config.toml
num_hidden_layers = 13
hidden_size = 448
num_attention_heads = 10
num_key_value_heads = 10
head_dim = 64
intermediate_size = 1792
vocab_size = 16384
hidden_act = "tanh_gelu"
norm = "layernorm"
norm_place = "pre"
norm_eps = 1e-05
positions = "learned"
qk_norm = false
attn_scale = 0.125
bias = "all"
tie_word_embeddings = false
parallel_block = false
init = "normal"
init_std_qkv = 0.0244
init_std_o = 0.0303
init_std_up = 0.0349
init_std_down = 0.0349
optimizer = "muon_variant"
learning_rate = 0.0102
beta1 = 0.95
weight_decay = 0.0
lr_head = 0.00439
max_grad_norm = 1.0
warmup_steps = 200
schedule = "wsd"
decay_fraction = 1.0
decay_shape = "linear"
final_lr_fraction = 0.05
batch_tokens = [32768, 65536]
max_seq_len = 2048
doc_mask = true
train_tokens = 345000000
max_steps = 7560
dataset = "wikipedia_en"
Each number is 50 + 15 x the weight over its row's rms, rounded and kept within 0 to 99. Layers, rows and columns count from 0. The size before them is the row's rms in percent of the matrix's.

# layer 3 attention output (transposed), 640x448, rms 0.0303, rows 179-191, columns 336-391
114:42 53 66 46 62 45 96 21 59 34 47 20 43 38 42 38 56 79 48 66 59 27 49 58 29 27 46 68 49 69 48 53 24 61 80 60 67 67 44 34 74 65 59 46 54 60 50 62 42 48 33 48 54 54 83 49
105:46 53 65 49 54 67 59 66 47 35 40 40 70 68 86 59 41 45 50 59 40 42 52 47 53 57 43 58 53 39 59 64 29 30 45 31 56 42 55 47 78 41 49 42 38 47 41 68 84 57 56 53 59 62 28 64
110:67 53 47 44 56 40 66 62 84 53 64 36 52 65 60 62 83 62 32 64 50 33 58 65 38 35 54 66 35 43 54 43 36 25 69 54 46 30 49 46 42 58 58 33 41 43 36 56 31 35 64 21 66 30 64 34
103:25 61 33 65 48 47 26 33 52 55 64 43 45 49 70 44 67 48 75 60 65 50 77 42 43 74 65 68 17 59 52 33 35 55 59 65 24 65 39 50 43 50 58 38 45 26 51 76 58 46 45 50 48 58 56 30
106:37 34 68 39 35 47 76 50 39 37 68 75 45 85 47 67 63 62 66 40 48 52 55 46 43 39 37 39 49 67 30 39 74 28 30 26 65 49 61 56 61 54 62 52 45 38 72 70 36 69 57 56 33 69 37 21
114:38 57 55 68 26 53 36 33 48 23 60 51 50 38 75 47 78 47 75 51 46 74 61 67 28 42 42 34 38 86 75 55 44 32 50 57 57 49 57 47 55 60 55 69 46 33 57 40 43 58 68 75 64 93 38 58
110:32 46 45 49 56 49 43 40 45 82 59 49 63 69 36 41 46 74 47 43 24 42 51 61 65 68 56 49 57 40 36 53 60 52 43 70 74 68 51 63 33 65 41 07 46 29 51 55 46 59 44 72 48 34 66 47
105:66 57 77 53 68 54 66 52 56 48 54 54 64 78 57 59 50 49 70 38 49 48 69 40 57 42 39 57 61 64 51 43 79 43 27 77 41 55 56 37 48 59 75 54 42 76 36 48 62 67 46 67 56 51 71 79
114:25 47 76 44 75 57 54 57 41 36 46 65 18 41 48 55 54 64 90 62 22 36 18 46 46 39 61 50 39 36 43 68 55 55 42 35 36 42 39 68 30 47 33 59 41 54 48 60 57 58 33 60 67 52 36 61
104:67 20 48 55 20 66 62 38 28 64 26 41 41 69 45 53 58 26 57 55 25 45 47 31 59 64 35 38 68 42 58 60 54 61 63 30 58 43 59 46 42 76 66 52 24 36 25 58 73 91 21 44 47 38 57 39
105:41 62 80 65 67 51 28 47 61 56 36 42 64 64 48 35 40 45 52 49 34 38 33 49 60 72 58 54 59 34 19 39 59 53 40 68 56 60 55 51 37 47 37 39 52 46 73 79 28 62 69 73 58 79 26 76
115:74 51 30 65 29 51 46 47 35 27 52 54 39 53 53 48 48 42 25 45 41 55 68 71 28 42 33 77 53 43 73 56 60 59 32 52 43 38 36 56 78 48 47 25 38 22 41 44 69 67 66 51 48 51 54 49
103:64 37 06 54 66 67 47 47 66 18 58 51 26 43 41 62 75 96 64 58 69 55 51 50 39 39 53 57 52 33 64 55 61 37 48 45 31 37 85 24 38 51 54 48 38 63 70 27 45 36 61 56 59 50 54 45
# layer 3 attention value, 640x448, rms 0.0244, rows 180-191, columns 336-391
102:60 34 22 59 67 54 56 72 48 54 66 52 55 42 28 09 59 68 63 68 53 52 54 49 39 15 45 50 49 53 30 43 34 68 55 62 39 43 65 45 23 50 55 42 75 33 45 53 47 65 38 61 54 16 62 41
101:56 63 32 41 57 46 31 48 55 38 47 47 19 69 36 67 44 44 62 60 49 72 64 39 58 63 50 31 72 66 48 57 83 58 27 52 55 56 41 35 65 61 68 42 58 48 73 34 88 56 49 79 32 71 32 69
101:65 28 53 51 68 51 80 73 28 63 65 65 48 68 42 38 56 19 24 37 00 53 44 54 81 61 43 51 59 44 77 59 41 57 28 46 55 56 66 75 69 64 49 45 47 66 47 47 48 50 41 46 53 42 42 67
103:49 48 51 30 34 42 24 41 44 45 44 24 83 38 58 62 39 69 60 50 56 53 69 48 49 83 69 51 63 44 45 87 43 46 67 31 18 52 23 24 29 43 69 70 35 60 44 68 61 27 49 70 87 38 54 63
105:65 41 27 40 47 68 64 92 37 71 43 55 49 12 59 71 30 33 52 42 71 24 44 39 49 56 50 58 65 39 43 79 45 61 48 51 57 70 55 54 37 45 82 30 36 71 44 72 46 37 07 44 30 19 60 52
107:37 47 37 38 57 46 44 24 63 20 34 63 50 31 28 50 48 46 59 60 53 59 21 63 51 31 22 16 45 51 49 49 23 48 38 49 30 40 46 60 65 38 49 91 20 29 56 38 59 32 28 34 62 41 51 55
098:22 28 18 72 51 50 18 77 35 33 19 53 22 22 71 37 48 61 61 39 65 61 64 75 22 36 69 54 36 40 40 47 47 58 60 35 80 39 59 48 41 45 40 53 56 30 74 43 26 45 37 65 59 65 27 37
105:48 37 29 43 48 52 67 63 33 35 51 46 70 48 38 35 37 53 44 52 76 60 65 67 42 61 47 59 42 53 44 47 48 89 40 58 47 65 46 42 57 79 50 48 20 39 34 34 18 53 48 56 45 54 64 51
100:49 62 72 42 55 49 13 59 60 49 62 54 36 51 68 41 32 57 44 49 68 49 58 51 48 47 65 64 70 32 38 34 44 72 53 43 41 41 50 34 65 37 58 69 55 70 64 38 88 38 48 76 30 25 69 53
099:24 61 60 45 25 62 79 57 44 61 71 63 62 39 71 41 64 76 51 61 45 73 53 60 52 48 27 44 46 51 79 45 59 33 31 50 58 31 50 44 67 70 52 52 26 38 18 48 46 44 43 53 46 54 61 24
114:67 43 35 52 59 19 35 70 82 56 33 38 37 30 27 48 58 48 64 44 51 65 60 41 66 29 65 31 34 39 41 17 31 64 63 63 58 42 64 44 28 63 65 53 86 60 80 42 28 32 38 55 58 51 44 33
099:72 60 92 64 21 45 56 38 44 54 42 33 55 35 48 47 40 45 42 30 71 52 64 60 52 64 38 33 51 46 22 40 57 46 64 54 38 49 47 56 71 59 17 47 51 36 37 71 54 41 53 42 65 43 35 64
# layer 3 attention query, 640x448, rms 0.0243, rows 192-241, columns 336-391
080:47 54 48 72 29 66 66 33 48 94 68 33 50 53 51 36 46 50 65 49 60 51 64 56 65 69 50 22 43 22 26 58 46 42 35 67 57 77 38 69 50 59 53 42 37 57 58 69 39 46 27 50 50 46 64 42
081:25 33 45 25 41 52 54 68 72 28 45 53 84 76 59 66 36 60 61 70 44 42 37 60 76 43 47 33 42 61 66 59 33 40 50 41 63 38 69 76 52 60 36 45 70 45 51 64 63 20 65 68 61 48 42 53
083:65 45 34 48 69 39 15 52 38 53 40 66 52 42 55 56 50 52 74 80 35 09 27 50 49 42 46 58 58 23 41 58 48 51 55 28 40 61 65 55 28 45 68 44 50 68 71 27 36 50 71 58 44 28 31 34
080:50 49 74 62 69 35 57 64 13 33 61 57 44 68 34 40 56 64 32 61 54 42 42 62 61 59 32 42 64 78 35 31 63 49 30 40 69 59 60 48 58 61 52 20 55 45 49 32 59 38 37 55 51 49 55 64
075:28 68 55 42 16 50 80 29 56 71 61 44 42 19 58 47 43 39 53 57 52 55 51 34 44 44 41 71 44 70 70 19 48 65 56 38 39 75 60 55 31 24 38 71 56 32 40 51 50 51 43 46 56 87 43 72
079:28 84 52 69 41 33 49 72 60 72 57 61 54 35 47 56 59 51 63 38 54 43 42 58 66 35 30 49 34 34 45 17 38 29 36 50 58 41 46 63 57 84 41 60 70 66 42 77 40 56 48 32 48 41 37 49
085:74 11 06 56 43 67 58 30 42 41 70 47 44 43 34 38 55 48 26 49 86 72 41 43 55 55 42 56 55 74 48 17 46 48 35 65 15 40 39 40 62 50 49 41 65 69 49 48 62 30 46 47 40 71 47 64
074:48 75 63 43 78 56 39 53 46 32 58 47 64 63 38 60 60 34 60 63 28 47 29 34 58 47 60 33 43 70 48 43 48 53 44 75 26 61 41 42 49 50 40 58 41 56 71 40 53 47 56 56 64 72 59 18
082:58 29 49 85 52 48 43 57 49 54 50 21 67 81 58 40 74 63 50 46 35 15 44 70 44 33 52 79 61 44 34 43 46 24 86 37 49 27 37 68 68 28 72 38 60 47 53 61 49 36 50 50 61 52 37 41
075:37 83 44 66 52 44 67 46 31 40 58 68 32 35 90 33 40 41 57 33 40 84 63 49 49 47 37 61 09 52 58 47 24 70 39 58 28 73 25 45 46 68 39 70 77 53 63 51 44 46 45 54 50 60 63 68
077:68 42 52 63 65 56 49 26 51 38 39 29 28 65 51 79 53 51 54 44 41 53 59 26 31 28 36 38 42 58 27 78 51 59 96 62 23 65 50 41 52 58 71 47 40 48 46 58 44 56 51 40 57 65 66 39
077:74 55 11 66 47 41 57 32 38 29 44 61 36 23 77 67 44 14 60 59 45 81 69 56 39 25 53 44 54 73 57 55 30 28 65 39 43 73 60 38 43 42 60 46 77 61 57 46 61 51 60 50 56 44 47 71
077:53 40 63 41 15 53 04 53 54 46 35 52 70 57 72 36 37 37 46 16 51 45 49 55 55 73 46 31 75 53 42 56 55 43 32 29 51 66 52 53 47 32 63 33 55 80 50 44 53 50 47 64 57 62 46 45
078:43 65 32 43 49 48 39 38 46 68 70 58 44 73 33 52 56 29 37 47 35 47 70 62 81 55 43 71 34 57 56 27 69 64 36 55 54 48 60 54 14 57 55 51 80 49 42 61 76 67 37 69 61 54 48 85
085:34 45 30 44 41 38 65 69 57 34 54 56 62 48 33 61 76 53 40 37 78 55 24 61 38 27 32 70 40 66 56 56 47 46 49 41 37 60 39 47 57 57 54 63 53 66 53 67 21 34 32 52 57 72 75 60
079:38 78 82 76 60 11 51 52 27 40 69 60 46 52 60 62 28 32 48 38 62 31 55 55 63 54 51 31 26 31 64 44 43 50 69 70 43 63 43 58 51 43 66 50 56 44 34 42 71 69 49 72 68 51 75 52
081:56 30 52 47 30 37 36 39 50 62 61 56 71 56 60 55 37 60 47 31 71 49 35 44 39 46 63 45 58 58 73 56 50 42 35 66 72 54 54 32 42 48 58 26 39 44 44 42 46 25 61 50 45 53 61 38
078:41 42 80 41 39 37 66 67 72 39 72 77 50 64 31 63 49 81 39 50 65 64 60 51 45 29 44 45 40 51 37 31 46 49 57 50 50 56 30 68 78 54 44 57 60 59 65 74 47 83 46 58 36 44 21 25
081:39 59 55 53 60 62 56 71 44 44 73 22 48 42 29 41 70 41 52 88 53 32 60 47 47 62 67 49 35 31 23 34 43 23 64 70 68 38 37 34 41 43 70 60 42 39 38 36 53 35 41 49 43 50 61 41
076:57 56 55 45 61 75 46 46 55 53 51 37 54 84 62 52 53 67 42 46 42 42 46 49 59 26 11 46 63 70 45 69 12 59 25 41 36 69 49 60 55 62 46 37 52 23 32 21 34 19 37 33 78 51 57 33
078:69 34 63 43 44 45 21 50 45 52 51 42 56 71 57 41 63 92 15 67 40 05 43 49 60 41 23 62 41 76 47 79 48 37 52 56 84 69 45 42 40 59 43 37 45 24 44 30 45 63 44 41 39 58 62 20
075:81 40 25 73 49 43 50 53 46 57 31 43 44 55 40 60 28 62 39 38 49 51 43 38 38 35 58 22 62 60 65 73 56 40 59 48 72 36 38 51 11 58 37 29 47 41 56 49 77 47 41 49 58 23 74 38
083:41 47 55 52 26 15 72 41 63 67 62 68 49 68 48 16 49 55 67 65 27 46 43 60 68 36 50 57 42 64 18 54 50 67 22 60 48 54 66 67 22 28 15 60 46 35 47 59 58 40 45 48 33 51 49 29
075:59 46 61 44 21 33 23 55 33 52 44 72 54 33 23 67 32 51 67 46 64 42 66 70 57 43 69 74 48 59 36 58 40 63 40 56 26 47 56 49 34 14 47 51 97 34 26 55 64 30 59 26 63 33 48 62
077:49 36 66 59 71 45 59 69 37 72 73 67 56 46 54 62 37 29 77 36 50 42 60 59 60 63 62 48 64 61 46 50 73 66 40 46 58 66 28 32 53 69 25 54 60 61 42 29 41 55 32 37 84 63 22 62
084:59 61 72 53 65 62 65 53 46 48 68 50 31 49 49 44 45 67 47 87 49 63 45 30 52 58 28 70 75 77 68 31 41 35 33 17 79 56 66 88 56 58 50 36 41 31 57 31 52 16 55 49 50 47 44 50
077:78 91 72 26 65 47 67 44 63 66 63 55 34 61 64 52 55 43 55 73 72 39 49 43 36 49 53 63 29 47 26 88 27 44 44 38 40 38 60 13 36 51 40 55 39 56 41 60 60 49 11 64 50 59 42 34
077:77 24 89 65 08 51 46 40 48 73 30 84 60 22 50 46 48 58 37 33 72 28 44 44 33 27 61 58 68 63 56 27 52 56 43 47 33 38 50 46 44 33 48 25 32 29 57 47 43 18 65 48 24 24 43 36
071:49 52 61 58 25 63 48 39 34 56 30 39 56 58 59 60 42 69 41 58 55 35 37 67 51 42 57 63 67 47 55 58 74 62 54 24 54 30 45 55 52 40 32 46 42 29 43 54 67 46 36 62 82 42 52 67
075:55 50 49 51 50 60 54 25 44 49 42 29 68 20 15 44 70 61 43 51 41 21 64 48 50 58 33 75 60 22 45 58 63 68 72 74 50 44 67 52 46 31 84 60 40 47 33 49 24 16 31 55 55 40 30 66
079:32 55 72 67 38 63 67 44 58 51 51 80 33 15 32 64 51 58 69 45 60 50 58 25 35 16 39 44 53 43 73 49 29 47 39 31 44 59 49 30 68 44 46 76 34 43 66 72 36 69 60 35 70 78 65 45
074:53 42 70 62 41 57 34 43 40 28 25 44 41 46 55 49 29 51 48 63 56 70 18 64 71 17 45 36 34 58 57 60 71 57 68 40 62 46 65 39 57 63 34 23 47 47 60 62 79 65 65 41 61 50 83 31
077:46 64 74 32 43 43 82 32 60 49 52 62 64 45 48 37 46 53 33 61 65 42 57 57 37 58 42 42 55 60 47 68 33 32 65 57 33 74 55 49 46 62 27 68 42 35 51 39 82 39 46 64 47 35 58 62
078:42 35 48 51 44 59 68 33 36 65 20 53 52 56 48 60 29 47 39 37 58 49 47 66 48 47 52 59 85 52 47 37 36 74 52 49 65 44 49 51 46 53 55 50 77 68 46 65 53 50 48 35 26 25 44 58
078:51 75 23 58 08 72 61 45 34 39 59 40 64 16 66 40 31 59 45 51 71 40 47 42 61 50 36 32 53 52 63 43 43 62 48 13 41 32 29 78 38 38 38 65 74 33 63 77 73 53 58 73 44 54 56 62
078:43 36 64 42 68 51 38 59 39 46 58 50 31 41 70 64 60 65 45 62 12 37 49 35 45 57 51 41 52 55 40 46 44 33 51 51 37 50 36 60 55 44 49 53 68 49 62 58 43 45 82 38 60 58 87 48
087:38 32 58 67 47 41 53 52 61 60 31 58 48 41 58 23 55 25 27 67 44 47 35 49 38 72 37 42 43 51 50 46 37 68 59 48 54 65 33 21 64 61 56 38 54 70 53 63 19 51 33 36 36 44 58 65
079:38 42 78 39 69 23 39 69 44 46 37 28 44 26 54 42 63 63 25 61 44 35 22 47 48 45 61 37 39 43 35 45 54 55 52 32 58 47 53 25 53 26 52 45 89 57 39 59 56 37 16 36 55 49 42 61
078:42 38 64 76 88 41 65 42 53 42 37 59 53 43 38 47 37 30 29 73 36 51 43 63 45 63 20 57 65 58 75 59 35 66 80 16 54 24 24 63 53 48 44 55 66 69 59 37 59 26 62 64 37 35 25 63
084:37 26 57 62 42 44 39 26 59 62 39 56 31 45 61 67 76 46 45 53 43 52 73 47 57 76 68 19 25 38 62 29 41 52 56 47 77 61 44 51 42 33 59 50 55 46 50 64 69 50 58 49 51 35 32 64
084:38 54 35 77 24 46 74 53 61 65 50 75 53 56 51 25 43 47 43 25 45 73 77 46 70 79 48 00 51 67 41 28 43 45 35 37 43 30 53 51 31 63 63 18 35 58 75 40 62 49 61 39 28 55 46 57
081:34 27 56 24 56 27 33 36 72 70 48 65 60 43 71 46 66 57 38 46 51 48 63 49 62 50 52 64 59 57 24 48 45 54 57 59 47 66 68 25 40 63 58 45 71 48 46 83 68 39 54 46 64 60 17 52
079:52 61 72 64 25 60 48 49 52 71 69 61 51 64 53 55 64 60 56 69 47 48 36 54 77 68 62 52 78 60 20 37 63 30 60 59 35 46 39 38 38 45 55 40 60 45 53 67 57 62 72 51 53 66 63 57
083:25 62 38 43 47 56 42 75 53 21 73 35 47 42 28 28 70 41 65 23 69 60 44 46 48 19 51 39 78 48 66 43 48 61 37 38 58 48 50 40 33 71 33 37 47 50 36 37 38 44 36 38 57 79 56 59
078:50 57 27 24 38 52 77 47 58 71 51 58 33 60 36 35 61 71 62 32 67 51 59 45 45 61 22 62 59 43 47 28 65 54 80 29 55 55 71 38 14 49 61 61 49 51 35 38 41 27 35 50 21 65 48 29
080:35 75 61 67 85 39 51 33 73 67 51 54 52 39 77 60 63 51 17 59 52 71 40 38 56 61 44 54 65 60 37 48 32 58 36 75 20 62 50 56 49 55 45 57 54 33 49 81 41 64 56 22 50 58 25 41
077:54 44 31 48 46 36 44 54 73 52 74 63 47 45 62 49 53 58 55 62 56 81 59 56 38 48 62 37 64 53 50 31 61 51 45 77 64 31 55 59 45 60 48 26 28 53 54 40 49 44 68 57 42 39 56 68
076:52 75 47 52 38 52 52 31 30 41 22 35 50 76 81 51 63 54 56 49 38 72 65 39 52 43 49 56 78 50 25 32 52 34 68 58 33 58 48 67 57 40 52 57 34 47 45 52 48 69 55 43 38 54 52 67
072:72 46 64 35 48 56 20 40 57 52 81 29 53 69 43 33 19 99 49 52 78 42 63 31 37 41 52 62 72 67 39 72 56 63 32 47 51 55 64 67 40 29 64 37 55 42 40 38 48 44 46 39 65 33 46 38
074:50 37 41 99 43 46 36 45 58 40 22 52 50 57 73 32 53 30 66 49 36 51 29 47 29 75 51 32 22 44 37 51 48 75 41 16 41 35 63 41 39 18 41 64 74 50 48 59 40 39 48 50 70 33 42 61
# layer 3 attention key, 640x448, rms 0.0244, rows 192-241, columns 336-391
081:71 42 48 38 48 46 67 47 62 48 91 42 51 55 70 48 34 54 66 51 40 48 67 52 64 58 53 47 68 40 62 67 57 51 38 76 63 67 37 62 63 61 62 48 40 46 29 50 26 62 43 33 60 61 38 40
080:46 40 42 50 31 68 30 47 34 26 54 45 52 82 51 56 63 71 69 56 33 56 68 54 52 25 40 37 43 30 35 54 14 53 39 30 59 60 61 50 28 37 51 63 88 73 87 42 63 59 62 44 51 62 54 29
081:43 48 54 66 67 59 43 46 52 33 44 45 35 39 71 35 76 30 63 56 43 40 52 21 47 70 53 63 36 36 49 28 72 79 46 62 71 67 69 26 54 60 65 38 61 62 46 62 91 52 72 47 49 63 38 35
085:51 49 69 40 42 61 26 49 26 93 61 55 60 64 40 52 72 52 43 54 60 32 37 63 55 45 38 62 73 47 28 78 51 49 54 58 60 34 48 49 46 57 56 40 83 42 43 71 61 50 74 39 60 50 32 56
081:19 65 55 75 48 20 66 46 77 43 47 38 42 53 73 39 47 56 59 37 24 58 30 68 59 57 66 62 44 60 28 35 52 78 35 45 38 50 16 76 52 54 61 91 55 43 34 50 45 26 66 46 41 99 18 56
077:39 78 50 64 38 37 90 63 46 59 57 26 64 21 80 50 49 68 42 55 52 34 54 48 69 47 41 52 38 43 54 56 52 68 47 57 39 56 29 54 30 47 69 26 62 20 48 46 77 52 40 43 42 38 40 39
083:36 70 45 67 40 58 70 32 52 53 59 39 34 39 44 50 48 54 35 42 57 39 83 44 31 45 36 34 42 56 48 50 49 48 45 52 68 49 67 42 74 41 56 61 28 23 37 80 36 30 34 54 52 47 64 46
081:40 15 39 49 67 59 46 76 58 49 54 27 57 05 65 40 47 49 52 33 38 58 58 74 81 32 59 48 57 50 65 37 49 62 48 41 53 63 75 53 31 73 48 70 58 80 58 44 51 49 50 61 35 41 58 49
081:49 08 43 42 56 54 42 59 60 26 43 46 74 41 39 42 46 28 71 39 48 73 52 68 49 62 67 65 65 72 68 54 69 64 74 72 55 41 63 30 46 56 64 65 40 56 64 60 43 51 57 54 76 53 58 54
074:39 70 51 48 47 38 66 47 46 44 54 44 59 55 74 60 41 38 69 65 20 46 65 31 53 56 58 70 66 67 59 53 52 68 41 37 31 47 28 60 71 50 65 47 62 51 61 44 38 18 44 55 72 58 25 54
078:60 43 35 49 39 62 40 49 49 66 33 47 54 54 48 46 41 20 25 27 56 62 48 70 46 47 47 64 31 61 54 40 49 41 46 67 52 55 40 43 58 70 72 46 62 51 54 52 51 59 54 58 48 45 49 72
076:55 70 61 26 45 47 51 05 21 35 68 52 42 32 60 67 57 39 45 38 47 40 49 54 70 34 32 45 60 67 49 61 40 45 36 58 40 59 76 50 00 37 43 72 48 44 54 52 54 37 62 60 60 51 46 48
078:58 75 36 61 38 57 41 32 42 50 59 35 28 44 53 51 25 52 56 01 36 55 37 51 47 54 48 70 56 23 67 50 24 60 49 42 63 55 48 22 17 69 38 47 47 32 34 57 60 55 32 53 41 45 24 64
080:47 74 49 60 32 43 51 77 72 34 45 68 33 37 84 52 60 35 89 19 36 52 57 57 69 35 56 53 33 57 51 49 45 58 50 54 56 53 25 68 20 28 52 48 59 52 47 44 63 55 65 41 62 41 63 34
086:24 37 44 55 93 55 41 52 50 23 34 35 33 66 24 35 76 62 35 63 25 98 35 59 32 62 57 38 45 64 64 44 59 59 42 57 71 51 52 32 73 50 61 63 28 44 31 35 39 60 46 44 68 75 45 72
080:35 65 59 15 43 68 65 43 54 52 36 41 56 43 62 59 63 42 42 63 47 52 36 18 61 71 30 65 55 45 58 68 27 36 37 76 32 73 35 34 33 33 66 75 16 46 43 11 55 67 49 54 66 84 44 43
078:38 54 33 57 42 74 42 41 76 33 81 36 46 41 58 47 44 34 21 59 65 67 55 29 62 26 40 57 58 50 67 46 49 40 56 78 62 45 72 54 48 59 53 57 58 43 42 41 46 49 69 53 52 51 62 41
080:50 61 41 37 50 48 56 41 56 44 46 54 65 41 35 67 43 57 53 55 40 63 61 54 65 31 51 49 70 41 46 51 70 31 59 58 57 59 44 52 57 50 63 81 35 25 55 51 52 72 36 41 80 34 53 48
077:52 42 62 51 85 44 63 64 46 17 39 37 30 37 52 66 45 60 55 23 45 42 67 61 42 71 56 50 44 40 68 46 30 34 47 68 53 48 56 87 51 12 35 67 61 64 54 33 44 25 30 52 53 62 51 51
073:58 61 46 45 59 44 52 45 67 41 68 34 46 32 41 50 59 52 57 69 62 24 66 50 48 64 36 52 60 69 36 37 39 42 23 61 62 84 47 39 39 38 19 31 65 36 53 44 69 51 38 42 66 22 50 48
077:65 66 43 39 68 35 51 41 60 48 56 53 69 60 39 66 60 80 59 47 53 30 63 20 40 42 66 51 42 35 22 65 35 45 52 61 53 72 46 51 70 68 51 71 50 44 59 45 70 76 38 36 67 36 49 39
077:41 19 41 65 74 40 36 46 54 56 80 55 50 60 37 41 80 50 62 36 45 66 71 59 33 65 80 36 50 37 70 61 26 53 57 66 39 47 42 31 67 95 47 57 60 49 38 53 84 72 54 45 78 57 54 50
080:57 82 55 32 52 33 40 63 60 41 76 70 49 57 36 54 51 49 83 57 66 34 69 61 58 32 53 42 56 68 59 63 52 64 61 26 63 54 36 79 13 63 55 66 73 38 44 73 49 54 25 71 40 64 45 53
076:53 25 56 51 14 49 37 26 48 51 56 80 58 70 53 33 71 47 42 56 54 55 46 70 37 49 35 45 24 58 57 73 43 78 59 48 16 60 49 64 59 28 64 59 59 50 86 78 51 33 65 40 70 26 58 55
077:30 52 47 46 61 33 51 43 58 41 55 57 53 49 85 41 42 39 71 72 67 37 52 55 56 61 60 54 43 72 55 50 44 54 41 68 39 27 33 49 57 67 53 47 56 45 35 64 20 63 46 33 56 30 62 46
087:50 63 63 56 73 53 60 31 54 43 54 09 56 59 47 73 30 47 74 39 47 49 28 45 62 37 55 48 55 49 34 46 56 57 41 31 43 85 59 54 54 69 47 66 46 44 35 35 42 84 54 68 63 59 39 41
077:61 50 43 66 51 34 84 43 19 55 74 74 32 50 70 64 53 69 72 53 47 46 45 34 20 50 52 58 67 38 91 51 71 13 62 72 49 21 38 75 30 63 31 78 37 64 74 34 53 60 66 15 48 32 50 20
078:55 59 62 41 36 56 77 30 62 69 45 44 52 64 50 41 39 74 62 31 60 54 56 59 51 46 61 74 58 33 57 66 50 37 43 57 34 51 38 55 81 39 47 30 32 28 45 63 41 65 47 74 38 55 36 50
071:73 28 62 68 72 53 49 14 36 65 45 32 31 48 29 60 39 42 37 31 15 39 75 41 44 39 35 49 48 74 38 75 48 43 48 34 52 29 86 51 75 39 73 38 84 47 45 45 43 53 41 51 46 70 41 49
077:43 61 45 33 72 44 36 07 51 66 72 24 52 53 18 71 34 69 56 46 39 42 73 62 77 28 54 72 33 32 18 28 52 34 60 56 48 48 35 80 79 42 57 56 53 63 61 31 46 45 64 49 72 47 53 53
078:50 29 46 53 36 67 83 30 57 27 65 69 60 50 62 61 70 79 44 39 53 56 26 43 39 63 67 18 45 58 59 41 62 43 41 38 58 64 52 45 32 31 75 41 52 54 45 35 57 39 35 46 37 68 40 52
075:73 33 49 37 26 33 50 44 52 74 53 41 85 30 33 35 31 58 80 21 48 31 47 51 45 43 45 24 32 47 54 47 65 66 58 23 45 18 56 45 74 59 64 38 43 44 30 50 54 48 48 55 60 71 29 66
075:66 30 63 48 33 27 54 40 80 51 61 50 53 63 39 36 42 74 42 35 58 89 55 68 54 44 63 44 72 66 53 55 23 39 40 51 43 60 42 47 47 50 61 41 50 74 50 67 47 35 47 52 78 44 60 38
078:44 63 71 27 46 67 62 49 55 38 35 56 42 48 53 28 39 53 74 57 30 35 56 24 49 60 51 34 19 32 48 22 59 68 69 32 50 39 66 55 59 34 55 52 46 81 25 39 38 32 36 54 23 26 37 46
077:64 47 44 41 32 49 82 26 32 58 69 47 49 44 35 71 38 53 68 46 63 53 54 48 44 47 58 46 51 42 56 69 41 69 53 53 37 37 43 74 37 59 32 51 38 52 22 68 44 64 44 59 38 26 11 15
077:50 27 62 47 32 45 84 85 36 59 72 86 74 61 51 36 61 30 70 88 41 58 38 63 66 56 65 38 51 71 51 68 28 58 47 59 31 57 53 66 38 65 50 52 51 84 75 67 65 62 56 65 38 55 38 64
084:41 46 42 44 23 74 67 50 67 47 46 54 47 25 43 28 44 53 19 63 56 44 52 66 55 51 35 76 48 22 59 20 44 41 30 45 82 55 39 33 37 37 65 47 70 47 62 21 71 18 53 50 24 36 36 46
076:55 33 58 49 48 37 63 62 60 38 60 38 84 50 58 36 51 26 36 66 43 39 58 28 48 32 77 57 65 54 52 46 51 56 65 25 72 46 62 53 44 31 41 43 51 45 77 30 61 49 73 33 32 37 40 52
077:38 49 48 51 54 33 63 50 54 21 50 56 43 32 58 58 48 59 27 62 37 49 49 39 37 74 78 53 66 53 65 51 60 24 47 35 64 45 39 69 79 42 36 80 33 50 30 39 33 32 70 48 39 34 23 59
086:47 57 63 65 56 36 56 48 52 38 42 57 48 32 75 65 45 42 34 51 63 52 68 40 68 67 45 34 15 68 60 48 56 61 47 46 36 43 67 45 68 55 57 51 48 50 63 60 63 22 54 26 72 50 51 56
083:41 35 48 54 52 63 84 54 76 63 39 59 48 43 55 46 23 69 79 46 61 53 42 38 63 58 38 39 48 38 54 46 20 44 37 08 61 33 47 29 54 62 36 63 30 47 70 31 41 62 45 42 20 51 45 23
080:29 42 81 45 67 61 63 26 65 48 65 45 63 56 61 29 66 51 64 38 37 51 22 63 56 47 51 41 23 20 12 54 46 61 47 37 61 80 43 62 59 66 47 44 49 40 46 49 64 43 45 45 38 67 36 57
080:39 38 73 45 37 31 67 73 51 82 60 08 43 72 42 71 75 56 74 51 43 51 46 63 78 30 45 62 43 19 35 43 54 72 33 57 49 37 38 50 58 48 78 41 62 21 42 75 62 57 69 59 57 66 53 45
081:51 40 27 73 41 53 57 50 81 64 46 48 70 49 39 64 57 59 53 58 46 56 26 53 35 36 56 34 38 26 54 74 59 50 42 29 33 56 58 46 35 36 24 54 34 64 24 21 43 36 22 49 57 49 80 48
077:74 61 45 38 58 50 73 69 63 64 49 56 26 66 55 28 43 57 81 17 68 77 64 36 63 28 62 76 51 41 53 51 69 26 68 73 40 51 64 42 49 45 61 29 19 62 61 71 52 48 33 40 48 50 44 45
081:48 51 55 38 50 49 43 49 79 41 36 60 42 33 63 54 48 70 51 58 36 70 72 61 40 31 38 58 63 66 58 49 30 61 33 49 45 69 23 50 50 51 49 42 56 38 66 42 28 33 54 45 70 46 37 70
079:79 55 41 70 69 54 44 51 59 34 49 57 76 53 31 16 44 39 40 55 54 61 70 45 50 63 63 16 32 59 61 42 68 25 56 40 28 40 51 57 16 55 60 49 45 40 56 59 63 53 47 74 34 49 44 55
081:64 45 62 58 29 63 29 55 55 40 57 47 54 52 70 54 58 22 64 30 64 55 48 41 23 53 26 24 56 87 51 49 68 63 55 61 53 50 41 59 57 42 61 66 53 54 56 55 16 49 44 43 45 29 37 61
072:67 46 51 41 42 39 15 54 24 59 64 41 42 56 57 46 60 55 52 24 39 55 47 84 49 44 43 73 43 63 52 66 54 35 50 79 31 25 42 64 51 44 53 44 42 30 62 39 35 54 56 68 96 38 70 48
074:52 30 58 49 50 68 50 55 36 81 47 15 35 40 85 27 49 43 54 44 52 50 39 35 30 55 39 58 83 33 22 32 43 63 52 52 86 73 56 26 40 67 47 34 58 43 45 84 54 24 70 59 25 57 41 32